config = dict(
    num_hidden_layers=12,
    hidden_size=320,
    num_attention_heads=5,
    num_key_value_heads=1,
    head_dim=64,
    intermediate_size=640,
    vocab_size=32000,
    hidden_act='swiglu',
    norm='rmsnorm',
    norm_place='pre',
    norm_eps=1e-06,
    positions='rope',
    rope_theta=10000.0,
    rope_fraction=1.0,
    qk_norm=True,
    attn_scale=0.125,
    bias='qkv',
    tie_word_embeddings=True,
    parallel_block=False,
    init='orth',
    init_std_qkv=0.0356,
    init_std_o=0.00727,
    init_std_up=0.0356,
    init_std_down=0.00514,
    optimizer='adamw',
    learning_rate=0.00178,
    beta1=0.9,
    beta2=0.95,
    weight_decay=0.13,
    lr_head=0.00833,
    warmup_steps=483,
    schedule='wsd',
    decay_fraction=0.341,
    decay_shape='linear',
    final_lr_fraction=0.0,
    batch_tokens=131072,
    max_seq_len=256,
    doc_mask=True,
    train_tokens=691000000,
    max_steps=5272,
    dataset='wikipedia_en',
)
Each number is 50 + 10 x the weight over the matrix's rms, rounded and kept within 0 to 99. Layers, rows and columns count from 0.

# layer 5 attention query, 320x320, rms 0.0855, rows 0-18,64-81,128-145,192-209,256-273, columns 128-191
63 57 71 59 55 43 52 52 61 46 38 72 44 38 47 43 43 45 43 34 58 51 63 51 46 60 52 38 45 50 61 64 61 49 45 57 64 59 41 51 37 56 62 60 58 61 53 61 58 53 51 58 52 56 61 68 60 38 41 53 42 60 49 50
43 54 50 53 51 43 40 46 48 63 44 53 52 68 41 49 48 60 49 59 56 34 50 51 67 42 58 52 53 47 41 58 41 40 58 44 38 65 64 61 47 53 54 57 53 54 33 51 41 50 41 54 51 54 48 50 58 44 51 47 51 37 67 52
66 49 50 50 43 57 56 57 51 37 47 53 50 32 60 49 45 45 49 36 46 63 62 51 33 56 42 53 43 53 63 52 53 49 41 56 65 42 31 48 55 52 45 43 48 44 62 54 56 41 60 50 46 46 56 50 47 41 41 54 45 63 30 54
60 54 66 66 47 45 56 53 58 42 34 69 44 35 38 36 49 57 48 50 55 48 54 58 43 58 57 31 49 61 58 63 61 50 44 50 61 54 52 55 37 57 62 56 56 56 40 55 57 58 45 55 53 51 46 66 60 49 52 41 41 61 55 51
42 62 53 57 61 49 46 53 51 59 39 60 53 69 44 51 49 54 50 61 53 44 45 53 65 44 68 53 59 56 45 47 48 42 55 47 34 49 61 56 51 55 49 63 55 55 41 37 46 49 42 58 51 57 48 45 62 50 52 41 56 39 61 49
30 40 33 42 61 44 49 43 43 57 53 37 66 61 60 66 65 47 48 49 40 46 43 53 51 41 45 67 52 41 42 38 51 47 40 54 42 43 60 43 64 58 35 48 44 38 48 43 46 39 53 37 43 42 45 32 35 59 44 54 64 39 51 48
53 40 55 44 48 51 64 53 39 38 55 41 49 49 64 46 46 43 51 37 52 56 59 46 40 64 29 58 45 43 61 49 55 61 45 47 57 54 49 39 41 53 42 44 44 49 54 64 54 56 57 38 42 42 52 58 35 42 46 57 41 59 37 55
61 41 66 56 39 57 49 60 61 36 36 83 32 29 36 30 37 66 43 47 61 52 60 32 44 71 50 34 49 62 60 62 52 33 49 58 58 51 43 56 46 38 64 47 51 75 56 49 48 64 60 48 55 53 54 43 54 43 36 50 55 61 50 46
59 46 66 50 48 49 43 58 46 35 54 37 46 51 70 45 47 60 56 35 55 58 40 51 40 41 45 42 45 23 48 47 60 67 49 41 55 54 49 50 31 67 36 41 48 38 50 66 45 42 64 38 43 53 53 56 47 34 54 47 43 55 48 54
71 48 69 43 35 49 43 65 62 44 55 58 25 32 49 38 56 51 53 49 58 48 49 37 27 53 50 28 41 49 53 55 56 54 51 47 67 46 51 48 40 51 38 43 43 45 60 57 50 62 54 39 49 50 44 56 55 41 49 56 49 67 38 49
43 50 32 53 61 51 58 37 44 57 58 38 62 64 58 62 61 37 56 48 52 47 47 68 68 56 61 47 58 59 50 32 60 54 48 46 34 49 53 36 69 49 38 61 59 52 56 52 55 33 53 57 33 52 53 47 48 51 49 54 49 44 52 41
61 45 47 46 44 52 59 47 37 40 45 31 50 42 58 53 37 46 45 36 54 65 52 59 34 54 32 46 52 37 63 47 57 53 47 51 49 59 46 44 37 43 39 45 48 53 56 51 53 46 55 43 46 51 56 62 48 48 46 54 35 56 44 59
49 57 55 57 59 43 43 50 47 43 62 33 58 48 58 47 57 55 39 63 48 59 49 48 45 56 34 53 63 44 61 46 62 63 59 37 46 56 48 53 46 47 51 44 54 44 49 57 46 45 56 54 49 57 40 61 45 56 62 60 39 40 51 54
62 42 43 53 37 65 60 42 47 34 30 56 46 51 55 49 54 55 45 40 51 47 48 50 51 59 28 50 53 41 65 41 40 36 44 56 53 64 47 57 45 35 51 38 46 50 52 50 48 58 45 45 38 53 56 44 51 47 32 43 55 57 54 61
60 40 59 48 54 63 45 50 55 43 50 47 50 45 60 58 41 54 47 52 56 50 47 46 39 58 55 46 47 44 59 71 51 60 46 52 50 53 53 56 31 56 55 55 50 49 55 57 60 54 48 45 50 55 38 73 48 29 52 53 58 51 42 58
35 44 46 50 36 42 52 53 60 48 51 60 41 49 56 29 51 56 47 42 51 39 44 41 44 60 61 51 60 41 41 45 49 51 53 61 55 61 54 61 40 41 50 42 48 46 55 36 52 55 53 37 53 55 61 46 38 41 52 40 59 49 56 68
50 51 45 54 41 46 55 50 51 48 52 47 42 50 58 43 47 49 45 48 62 46 55 62 33 55 37 55 53 40 53 53 46 52 51 49 53 56 40 46 38 54 48 41 49 45 56 60 44 52 55 36 51 59 48 60 47 48 48 51 37 68 47 45
60 54 51 58 46 51 42 55 64 52 47 55 38 45 51 42 56 48 42 48 43 34 44 46 49 36 49 44 45 55 29 47 47 48 52 59 48 54 45 64 45 41 57 43 40 49 53 41 46 49 42 47 61 52 55 43 56 59 58 49 59 40 55 52
55 46 49 53 54 42 49 48 47 51 53 52 63 44 58 56 40 54 47 53 66 58 62 59 44 54 48 69 62 51 69 62 55 54 54 49 44 58 43 48 45 53 54 52 60 25 46 50 47 51 38 53 57 47 47 63 46 50 40 56 56 60 51 56
45 49 51 50 59 55 53 55 42 46 67 54 57 57 73 45 56 47 48 51 31 63 51 63 50 65 35 57 46 48 63 47 61 49 55 49 52 41 61 44 59 61 47 52 62 51 49 46 57 29 66 50 41 42 71 40 53 37 56 55 36 42 38 52
48 56 36 46 54 60 41 55 67 48 51 54 42 46 37 54 41 43 46 54 62 52 50 48 58 34 50 38 60 50 53 55 42 42 62 63 51 45 59 55 58 42 67 44 49 56 64 40 48 65 54 37 59 43 57 39 46 64 43 40 66 56 58 51
51 45 56 43 47 46 35 45 35 49 51 46 63 57 53 43 61 49 57 49 37 43 43 56 51 78 41 63 43 50 46 44 64 38 49 37 43 53 53 38 61 53 39 54 53 49 37 51 53 48 49 65 25 50 58 60 53 36 52 56 30 57 38 55
41 62 44 43 54 67 36 61 59 49 54 59 51 56 55 49 52 57 43 32 50 54 40 58 58 50 42 59 48 37 63 56 49 37 73 58 41 43 66 45 63 51 50 48 65 56 57 45 51 41 69 36 52 48 59 41 56 45 37 50 64 58 46 48
37 48 47 50 46 62 49 53 62 60 37 61 34 40 38 47 55 52 38 48 59 53 48 46 62 41 45 49 61 39 54 50 45 39 54 55 50 56 51 58 45 41 62 39 56 48 65 43 47 63 49 33 56 41 48 47 40 59 41 54 70 38 46 64
59 55 56 48 46 50 50 43 50 63 47 32 49 36 46 51 52 52 57 52 55 45 51 54 42 49 69 41 47 53 32 47 53 59 38 38 53 56 47 38 47 48 55 46 33 42 47 54 47 55 36 64 57 42 36 45 52 59 60 54 49 47 49 41
55 44 51 62 50 36 45 36 33 51 36 35 62 49 64 65 57 50 56 57 38 45 49 65 49 49 62 59 43 53 45 42 67 62 41 44 55 38 44 42 49 43 36 53 48 52 48 40 49 41 38 57 38 58 51 62 47 50 47 46 35 42 40 48
29 37 54 44 47 52 44 56 56 47 43 60 54 64 57 46 48 63 51 43 34 59 47 44 62 63 35 60 52 37 59 48 45 48 51 50 46 54 50 52 61 49 45 48 61 45 56 57 38 44 61 50 51 52 47 57 47 41 40 37 56 45 42 55
49 68 47 50 48 43 35 54 53 69 58 50 48 50 57 45 47 58 50 58 69 38 35 65 59 44 54 41 42 52 49 69 60 52 31 55 45 48 54 51 44 48 45 51 36 61 30 47 53 48 43 53 60 56 49 43 44 55 63 37 52 33 55 30
45 39 55 50 62 39 54 42 37 40 47 49 46 74 64 59 55 59 46 50 43 56 36 47 61 47 46 65 58 53 56 52 56 58 37 59 37 54 62 52 46 47 61 56 47 43 43 49 51 40 49 39 42 66 53 73 35 49 38 32 59 54 44 59
63 70 33 39 51 52 51 52 60 62 49 42 38 50 31 49 55 51 50 60 65 46 42 50 50 43 56 37 54 58 45 70 55 46 39 69 55 37 48 54 38 36 61 49 52 69 45 41 60 56 50 47 48 50 54 32 43 54 65 58 49 54 53 31
61 47 59 60 61 41 49 41 37 48 37 49 71 60 65 56 51 54 48 57 45 56 49 56 42 55 60 50 61 52 46 38 68 55 37 45 38 52 56 41 50 40 53 42 53 36 52 53 54 48 43 57 42 63 42 61 49 36 47 47 37 43 48 34
61 61 46 71 74 42 53 22 30 54 61 49 57 47 66 58 42 39 43 58 39 53 73 61 27 24 66 57 51 64 47 37 58 57 51 33 51 31 46 50 55 64 35 64 45 45 38 48 45 44 31 54 53 48 48 63 37 49 48 34 43 46 64 41
33 38 48 58 44 46 61 40 48 46 43 35 47 50 66 60 58 46 34 45 36 64 63 39 64 56 43 45 41 41 37 36 43 54 39 38 57 42 43 55 37 37 42 52 43 48 47 40 37 48 52 46 55 58 40 55 43 47 38 51 54 39 41 71
61 58 52 48 56 43 45 39 46 55 48 42 54 59 55 39 55 41 52 65 43 60 43 64 43 47 45 44 37 71 47 64 54 61 51 62 33 34 58 71 61 26 56 52 47 44 63 54 42 36 43 45 55 58 60 66 47 52 55 59 61 39 51 63
50 41 54 52 58 47 51 34 40 46 55 51 37 51 53 46 52 55 38 59 49 68 65 35 47 43 58 55 52 50 50 37 46 73 43 50 45 62 41 40 53 59 43 46 61 30 58 40 47 44 48 35 46 37 47 56 50 49 31 36 62 46 44 69
64 56 41 77 55 45 45 42 47 51 49 51 43 64 65 49 54 49 43 52 47 45 53 52 33 40 52 52 54 71 56 43 60 58 28 41 42 49 51 36 49 57 53 56 54 38 39 50 52 34 38 42 48 48 51 48 47 44 45 15 50 45 59 30
51 55 74 56 57 44 48 37 56 34 53 51 30 44 49 59 57 42 38 48 41 60 53 43 56 35 34 41 58 63 55 47 44 62 49 51 38 56 44 75 57 45 63 45 57 49 49 50 43 46 47 26 63 55 39 51 54 45 29 44 65 48 73 50
57 46 57 52 44 53 50 38 42 49 43 56 33 53 51 59 52 45 62 48 61 41 54 48 44 39 40 43 50 51 57 65 52 48 44 45 20 49 50 59 48 48 57 53 41 41 55 53 66 63 35 46 53 51 41 53 49 43 61 35 49 58 71 55
31 40 39 59 67 66 49 49 58 52 51 67 84 57 55 35 44 51 25 29 17 73 41 50 61 51 52 72 38 49 38 30 46 59 56 68 45 46 63 52 61 47 49 39 61 55 76 47 43 40 77 36 55 60 58 30 30 43 56 67 59 33 36 59
56 56 49 47 46 40 42 45 41 50 51 49 39 41 62 56 46 53 53 63 70 49 56 45 20 49 64 52 69 48 57 53 47 54 50 36 56 49 37 50 29 49 39 53 41 37 44 58 45 46 52 57 45 63 57 69 54 52 63 45 36 58 55 56
46 52 58 59 42 55 42 39 52 44 40 66 43 47 34 49 33 44 60 28 62 36 55 56 53 50 41 52 52 45 47 75 39 55 51 51 29 42 53 59 43 55 44 50 40 59 58 60 67 51 36 45 56 53 38 47 37 36 62 46 41 73 60 66
41 52 50 49 55 63 60 54 45 49 59 48 60 63 60 41 54 56 36 47 26 59 42 49 54 57 41 54 41 54 38 39 55 47 59 64 53 51 71 51 60 49 47 53 56 48 59 47 46 56 63 38 55 55 63 46 39 38 61 51 54 44 48 56
32 59 36 47 56 65 51 61 64 58 55 43 55 56 49 39 37 64 45 62 51 57 49 42 51 54 59 68 58 50 42 35 37 61 51 51 74 45 61 46 44 42 48 51 68 50 53 44 32 43 62 50 57 43 55 48 53 64 39 58 62 32 44 50
58 51 37 35 47 49 53 46 42 45 52 36 55 55 55 54 55 47 61 66 50 46 45 53 36 53 56 44 55 46 41 51 35 51 47 39 61 48 46 62 40 46 49 59 43 44 41 49 55 51 44 57 42 48 54 59 60 55 47 53 43 49 47 41
56 47 47 69 47 45 54 40 35 47 44 61 57 50 65 59 42 33 53 44 52 41 64 57 45 47 37 48 57 36 48 46 48 54 43 45 40 49 53 52 46 60 48 61 44 36 49 54 68 44 55 52 43 55 50 45 42 40 53 49 30 51 65 57
62 64 64 55 44 40 57 41 56 36 57 28 52 57 40 37 64 49 54 73 59 37 60 55 43 53 48 48 46 45 51 58 52 41 36 37 54 52 63 49 51 41 60 50 41 44 38 52 45 40 48 52 56 55 56 42 53 42 48 54 52 49 55 48
59 49 52 50 50 52 55 46 46 49 43 51 41 41 45 53 57 52 51 58 57 32 59 31 43 44 38 53 33 42 66 49 54 46 27 46 44 47 50 60 56 21 64 54 57 52 28 42 44 55 61 51 57 57 51 59 43 51 52 54 62 32 58 46
52 54 50 44 47 45 61 42 45 58 67 34 69 50 58 44 64 43 34 64 48 65 45 32 45 58 61 55 53 50 37 32 47 63 35 50 61 51 51 43 39 44 39 63 62 45 51 39 30 50 79 41 46 51 53 54 59 51 44 44 49 29 51 59
56 45 47 57 60 41 51 60 51 51 35 53 59 47 47 47 47 48 51 56 63 45 42 58 52 54 57 49 70 45 40 52 41 46 50 29 54 57 39 42 51 51 49 48 40 50 59 58 50 46 37 57 50 37 46 49 41 56 41 37 47 62 67 48
73 48 38 56 51 72 46 45 59 58 49 45 49 54 42 28 56 50 52 62 56 66 36 60 48 68 56 60 38 44 67 61 50 50 52 37 48 46 45 45 52 54 49 63 53 54 50 50 64 44 32 55 41 45 51 50 52 48 43 51 47 46 38 51
47 50 52 56 48 40 60 66 37 47 74 49 48 52 58 54 64 46 57 43 38 47 53 30 56 42 49 60 61 57 44 45 60 49 46 53 43 52 51 58 48 54 71 73 46 38 51 56 43 32 70 52 50 44 60 44 44 42 61 45 56 36 54 45
53 43 54 52 43 38 60 29 45 48 59 32 48 52 51 56 30 55 52 59 53 39 62 50 43 45 49 51 52 41 45 40 38 55 42 39 55 41 33 53 47 42 37 53 51 42 22 59 42 60 36 72 39 48 47 61 62 60 47 37 34 52 45 45
41 54 35 42 36 66 41 42 65 51 43 52 40 58 45 23 29 46 51 69 40 54 33 26 59 50 70 49 49 55 60 47 50 75 65 56 36 60 59 71 37 50 61 49 58 53 70 37 39 49 76 35 62 36 37 36 45 56 34 53 67 38 66 53
63 58 51 59 51 59 46 41 54 32 56 62 46 50 44 60 65 40 52 36 41 52 55 57 47 77 66 58 49 45 61 51 51 59 39 41 42 50 52 64 48 54 65 23 41 58 54 43 44 54 37 55 37 48 47 41 40 54 52 51 47 55 48 53
37 44 43 51 55 57 58 53 46 44 59 42 52 46 60 40 53 55 40 56 40 48 51 47 47 50 49 48 41 53 48 46 49 46 50 66 49 54 59 51 62 55 54 58 62 53 65 46 44 57 60 48 57 57 50 51 46 59 52 49 62 41 46 58
61 34 43 58 54 56 46 49 36 46 40 44 53 69 52 64 57 51 49 50 45 48 56 45 51 55 48 43 52 56 49 56 64 52 56 41 45 34 49 39 62 68 49 54 44 38 50 48 66 54 36 51 39 44 42 61 50 49 50 54 46 42 54 59
48 55 52 37 46 57 75 68 73 29 62 70 50 32 50 40 46 55 49 50 35 58 51 52 68 52 48 40 41 52 43 48 37 41 32 58 63 58 55 74 47 22 51 49 55 62 40 32 35 46 73 50 54 39 52 33 38 51 27 32 72 56 51 37
41 44 43 45 63 47 29 36 31 64 43 38 61 58 59 45 49 54 52 37 50 56 43 37 48 50 58 64 61 59 50 53 43 47 50 35 41 49 50 35 60 54 52 55 36 41 49 77 67 48 51 58 32 47 57 65 49 46 46 59 17 65 43 61
45 37 52 56 54 76 37 57 46 45 46 48 47 60 45 55 45 56 44 34 58 42 38 50 56 46 47 49 59 42 38 57 66 42 60 57 56 29 52 36 45 65 50 48 42 54 59 62 67 55 37 45 40 39 52 53 62 47 43 62 47 39 58 62
45 49 44 29 46 59 56 73 69 50 59 70 58 51 64 44 46 63 39 49 30 56 50 50 53 63 30 54 40 45 43 47 52 53 55 66 58 58 72 54 53 39 41 54 56 52 54 46 45 39 72 45 56 46 65 29 47 43 46 55 55 42 40 58
47 61 43 61 48 42 59 23 65 63 45 60 43 43 56 40 48 39 50 50 56 58 58 57 40 50 54 55 43 57 58 46 38 60 48 44 43 67 61 60 47 30 54 58 51 51 50 48 42 50 57 57 53 60 53 35 41 57 48 52 58 63 54 42
45 56 40 61 33 45 41 52 36 35 45 30 54 56 64 47 42 34 49 66 62 66 54 56 42 43 50 59 54 56 53 44 52 54 51 44 31 48 58 48 56 50 46 49 39 57 66 56 54 37 40 51 45 62 50 73 44 63 46 38 55 51 56 45
63 33 56 49 61 65 43 53 48 36 49 45 53 68 53 47 56 55 55 31 55 58 49 56 57 42 49 59 58 53 59 39 51 56 50 49 58 54 45 44 40 53 60 46 41 38 51 58 61 45 42 51 44 35 62 63 52 42 37 50 40 45 51 58
59 48 54 78 53 33 54 31 48 64 31 36 60 43 55 50 59 50 49 55 67 57 64 46 18 54 60 55 48 62 70 49 54 58 41 44 38 29 53 56 50 38 51 58 55 49 46 58 38 57 40 59 64 67 32 51 69 63 47 34 45 48 56 34
48 35 47 61 54 54 63 37 40 58 50 32 45 38 49 63 52 62 43 38 48 62 44 45 54 57 52 68 47 28 36 37 56 59 55 43 52 33 35 41 56 52 42 32 56 55 50 44 45 55 56 49 44 48 44 41 56 48 67 57 43 49 54 49
38 59 46 60 51 31 53 45 56 48 47 50 53 33 58 54 56 39 40 57 44 48 50 51 40 62 61 65 38 56 48 33 27 60 51 46 49 50 55 43 52 46 55 57 58 45 44 48 33 59 58 45 41 51 59 29 48 56 68 40 43 56 46 33
70 51 44 61 51 48 52 54 50 58 49 44 37 53 39 53 55 44 56 51 58 66 54 56 49 49 60 66 57 31 58 53 49 37 44 46 48 35 52 55 35 49 43 59 47 39 61 46 64 61 51 44 47 58 50 63 30 63 64 60 58 53 64 38
49 44 44 49 45 31 27 36 33 51 24 49 74 60 48 39 45 53 53 67 47 70 54 50 29 48 58 57 40 61 46 62 52 49 62 45 44 36 56 46 62 35 50 60 63 45 58 45 47 41 30 41 67 58 30 64 45 56 56 32 46 54 57 57
49 45 54 53 59 52 66 60 52 40 64 51 47 53 56 54 60 49 57 26 49 63 50 32 56 45 43 52 50 54 48 47 45 52 42 51 42 61 53 45 44 49 54 52 37 44 49 53 47 53 51 52 59 40 72 61 38 29 57 50 41 63 55 53
41 54 48 62 56 45 51 31 55 38 33 29 60 47 45 68 34 53 40 62 40 55 53 40 45 53 41 55 52 57 69 52 38 49 62 29 51 40 58 57 66 40 51 52 63 45 50 52 41 61 42 62 59 54 47 65 53 59 41 38 54 35 50 49
48 34 47 33 50 70 52 55 54 59 48 47 31 48 48 54 46 58 48 48 43 68 57 42 50 46 52 44 36 58 40 34 41 61 59 49 58 64 53 61 68 58 69 31 56 55 56 57 44 52 63 44 43 53 56 43 51 48 66 54 44 49 48 65
57 41 55 61 50 45 37 48 32 52 47 65 60 60 50 52 61 55 49 47 54 75 57 57 44 31 76 47 50 61 46 46 62 46 38 44 49 41 48 49 72 54 56 40 46 58 38 49 42 51 41 46 49 62 40 45 63 60 37 39 50 53 47 48
49 62 58 25 40 54 48 69 63 49 58 63 57 49 53 65 51 58 46 29 26 49 43 45 56 57 44 56 37 30 46 36 35 51 74 59 52 61 59 50 60 37 42 31 80 76 50 53 39 61 65 48 49 50 61 44 46 59 67 59 48 58 56 59
47 62 58 55 27 36 35 47 50 58 48 42 55 46 46 60 41 34 47 47 61 50 49 42 41 51 62 47 47 53 37 45 44 56 39 44 50 50 33 40 54 59 54 27 38 47 47 56 53 54 45 43 54 50 50 63 45 51 55 49 51 41 44 53
60 48 40 47 57 63 56 50 51 47 60 60 58 53 57 52 50 66 38 47 45 57 47 53 58 54 38 46 37 49 65 50 68 33 50 72 53 41 66 52 62 49 48 65 56 53 44 41 49 47 57 52 51 48 62 36 48 56 50 60 51 44 42 39
32 59 64 57 31 37 30 41 46 60 47 44 55 46 47 48 45 35 51 50 64 45 49 54 45 42 51 58 65 48 35 50 43 59 46 32 56 50 31 41 42 55 53 39 35 44 61 60 54 55 52 55 60 58 34 62 42 53 59 45 51 55 43 51
50 58 58 54 32 45 42 62 49 56 66 31 55 60 46 58 39 39 41 48 50 45 45 40 43 63 56 44 43 60 44 53 27 45 45 44 52 43 34 43 53 45 43 37 38 48 52 52 60 49 43 55 46 42 60 61 48 47 45 44 40 31 42 58
52 44 40 41 59 59 58 53 53 54 50 55 60 56 56 47 39 59 42 43 37 54 48 55 67 60 38 45 43 53 54 50 60 36 48 62 61 47 66 54 56 47 34 56 59 53 44 43 51 47 62 54 45 41 60 42 46 58 43 58 55 47 46 55
57 36 37 51 64 55 59 32 49 55 32 50 36 53 47 30 44 53 47 47 56 56 61 53 50 51 44 57 70 51 53 53 49 41 63 48 41 51 64 58 47 49 60 66 56 48 54 51 54 58 48 56 49 60 45 47 56 44 54 51 56 69 60 56
45 65 52 55 47 34 40 51 41 52 61 37 53 34 53 55 48 37 55 49 64 57 51 54 49 39 68 57 61 46 37 50 50 60 63 39 43 47 49 39 47 48 53 58 38 61 56 48 48 46 42 53 48 64 44 64 57 56 62 46 47 60 57 43
42 50 64 52 34 42 49 49 40 54 50 33 50 53 51 56 54 48 54 56 42 53 45 62 48 55 43 41 44 50 40 42 38 58 47 47 56 43 31 43 47 43 67 40 45 30 44 44 62 43 48 50 49 52 67 65 42 49 42 48 43 33 40 67
55 56 43 66 36 46 50 21 40 55 50 49 62 52 49 45 50 41 56 52 57 41 52 52 41 49 58 51 41 58 57 44 55 40 43 43 30 40 49 51 49 41 54 55 51 53 63 56 45 58 50 65 48 67 49 50 59 45 57 54 41 68 56 29
30 57 44 41 44 62 31 48 45 66 51 50 60 48 49 45 38 54 36 46 47 40 39 44 60 49 55 74 36 40 49 54 38 62 47 50 51 57 41 56 48 53 39 41 54 51 53 47 37 43 71 45 57 41 39 51 35 50 54 59 51 38 41 65
56 58 45 49 56 43 55 54 65 63 53 68 60 53 59 37 47 53 45 55 47 43 45 56 49 44 23 49 44 53 59 60 60 44 56 52 46 37 66 56 70 40 55 63 50 73 52 45 37 47 61 55 54 52 56 50 53 58 64 53 57 70 56 28
54 64 61 51 33 33 34 58 34 61 33 41 58 32 56 57 59 38 45 56 61 49 52 52 49 51 64 51 66 49 31 32 50 55 41 39 49 38 51 52 56 41 55 50 49 43 61 52 48 47 41 49 53 63 41 72 32 69 61 38 41 48 53 32
41 53 39 59 47 46 47 48 44 59 69 51 82 33 45 65 64 33 41 40 39 57 58 62 40 59 55 47 42 37 51 41 60 55 57 34 49 36 56 55 72 39 40 58 46 65 46 42 42 54 44 57 57 62 42 50 36 73 70 49 29 59 54 33
32 44 57 40 48 50 48 43 52 55 35 55 54 49 42 52 62 51 43 39 51 49 54 67 53 48 31 57 45 50 53 41 52 46 40 52 47 39 50 40 26 50 66 29 42 40 58 45 50 54 53 46 48 50 48 56 36 50 46 54 59 43 32 67
53 65 43 64 65 53 38 47 53 54 45 56 59 48 46 43 43 54 42 61 58 68 66 50 45 50 75 69 47 36 46 54 45 50 58 46 50 47 44 39 60 49 53 56 45 71 51 47 45 48 62 57 43 61 50 58 58 63 67 62 56 34 56 31
53 42 51 42 62 63 52 48 54 59 67 49 43 58 48 58 58 47 45 69 40 49 35 49 53 49 46 49 31 51 54 47 46 59 53 61 59 64 58 65 51 29 62 44 42 42 42 46 38 34 49 49 58 22 46 47 44 37 46 43 48 47 47 54
41 59 56 49 37 48 38 45 47 54 37 43 59 46 58 37 44 41 60 42 58 43 44 60 52 36 59 57 50 49 39 41 57 55 24 36 41 57 38 46 48 17 56 43 65 48 45 47 33 51 46 58 45 41 45 47 46 50 52 30 65 28 44 49
55 51 63 56 58 57 52 58 58 31 44 63 58 61 60 58 41 57 37 44 45 60 31 47 57 66 30 55 50 43 53 30 49 52 66 56 53 62 56 61 47 45 50 42 58 48 44 43 51 49 50 44 63 38 60 49 35 40 35 26 58 52 54 48
# layer 5 attention key, 64x320, rms 0.0767, rows 0-17, columns 128-191
74 58 39 63 52 38 45 49 37 63 45 31 37 43 56 67 53 45 69 53 67 60 50 52 23 61 65 47 55 57 52 67 54 53 44 37 53 40 32 31 47 55 46 62 37 44 43 66 61 54 31 77 24 60 44 62 60 57 60 59 25 65 64 39
42 47 64 40 55 60 50 59 49 38 41 69 48 66 53 39 36 56 41 37 42 49 50 38 63 48 46 45 47 43 45 39 52 60 51 60 36 59 57 60 37 47 60 37 58 47 67 42 43 46 63 38 67 45 49 46 40 41 52 44 78 42 50 66
68 49 50 47 61 39 67 54 39 26 67 33 49 44 64 65 60 46 63 59 39 67 70 44 42 64 51 38 49 49 51 38 55 62 44 44 62 56 45 57 42 60 55 58 51 43 31 57 60 49 46 61 39 38 56 52 49 44 58 46 23 41 59 52
47 43 28 48 46 35 48 46 42 46 40 48 39 36 51 54 45 45 60 64 60 54 54 47 41 68 48 54 49 56 48 60 50 43 41 41 65 51 18 28 35 76 52 56 42 58 44 60 50 39 51 65 20 57 62 66 51 46 61 49 39 63 52 46
38 27 68 37 55 47 45 57 52 32 50 51 37 60 53 68 36 53 43 38 44 45 48 46 70 33 50 51 59 62 49 30 31 56 53 56 54 48 53 45 43 51 66 36 60 50 68 36 61 50 56 39 56 56 53 42 48 44 41 33 68 40 39 62
30 42 59 33 54 50 46 56 57 44 64 56 63 50 49 43 57 63 16 52 37 62 44 45 58 48 46 56 61 40 54 33 52 38 64 69 49 50 71 57 60 47 44 36 69 51 48 37 27 57 61 45 58 31 71 54 42 38 32 54 61 31 18 62
64 63 49 48 53 44 39 41 54 56 54 36 63 30 35 47 78 27 56 54 48 65 44 51 39 54 68 38 46 49 43 38 41 59 53 35 58 48 47 48 54 51 32 60 28 34 25 56 53 53 49 57 49 39 39 54 43 57 59 61 26 56 65 33
53 40 29 52 48 41 45 46 40 51 46 45 58 58 71 53 58 54 60 52 56 47 55 39 34 53 57 52 33 52 41 79 64 59 29 40 42 38 36 40 55 66 47 59 41 49 33 58 58 31 41 68 31 66 44 57 53 52 72 54 35 57 57 53
54 54 44 44 46 52 49 34 44 52 58 49 48 29 58 61 55 48 45 59 39 38 51 45 40 61 63 36 40 56 49 46 37 46 66 39 59 54 41 41 45 47 44 57 45 42 45 52 57 44 32 46 38 42 48 49 57 40 46 47 39 46 43 57
56 66 53 56 51 45 60 28 47 58 55 31 59 42 38 64 53 53 57 60 66 44 55 55 39 46 48 45 43 66 48 57 68 48 42 52 45 54 52 68 60 36 46 65 30 51 37 40 43 50 38 57 57 52 50 45 54 59 75 55 42 46 60 31
38 46 43 45 64 58 59 50 54 49 75 46 45 28 63 38 35 73 59 61 17 61 48 50 64 51 47 52 47 46 51 33 37 62 58 58 50 35 57 58 66 40 47 56 52 52 52 40 53 46 61 46 78 53 49 52 52 42 56 45 53 43 56 58
61 49 35 63 30 30 61 51 48 56 65 44 37 24 53 48 59 43 56 47 51 70 51 66 45 64 55 46 45 61 55 41 58 40 51 27 63 39 37 54 41 51 48 59 34 71 52 58 50 33 48 70 38 56 44 69 58 54 48 43 32 48 52 33
49 60 44 56 63 64 42 64 52 40 48 52 36 26 46 58 53 41 51 53 55 46 61 45 43 58 40 52 63 64 49 41 57 50 58 45 57 45 54 50 38 59 51 48 49 59 54 58 72 62 43 42 42 48 57 71 53 39 50 51 52 68 53 46
52 44 44 57 61 43 39 48 42 35 44 39 47 61 83 59 58 60 50 60 35 50 70 37 53 66 54 49 49 50 53 42 49 49 38 40 47 50 41 43 60 57 49 62 63 48 48 46 52 33 61 51 41 53 45 45 45 60 54 51 49 51 63 45
41 38 43 37 57 42 51 70 28 54 63 59 63 51 55 59 53 44 72 52 62 34 40 62 50 26 59 54 49 47 35 52 45 55 53 37 52 38 50 51 54 65 51 42 37 47 50 58 71 46 48 51 50 51 52 46 48 61 57 44 32 51 47 35
40 57 29 57 46 56 46 48 52 43 46 58 54 52 70 48 48 50 56 60 46 28 46 45 66 39 58 63 48 53 53 60 47 72 54 70 54 54 55 69 45 26 77 48 54 53 68 33 46 57 49 51 54 65 49 54 34 67 58 49 65 56 47 45
58 71 42 32 45 51 60 58 47 58 43 40 47 33 49 63 60 55 63 53 53 63 55 45 45 69 46 55 59 51 38 62 36 68 36 53 44 41 40 52 40 61 41 68 51 48 48 44 57 44 51 68 40 54 44 52 48 42 52 56 40 64 47 63
51 39 66 65 38 64 54 56 68 53 48 53 49 56 42 39 55 57 29 54 49 51 47 28 58 35 35 42 43 57 62 38 56 45 41 64 49 47 30 50 55 48 47 38 54 32 53 48 39 45 61 29 66 45 51 46 43 58 43 35 72 46 54 35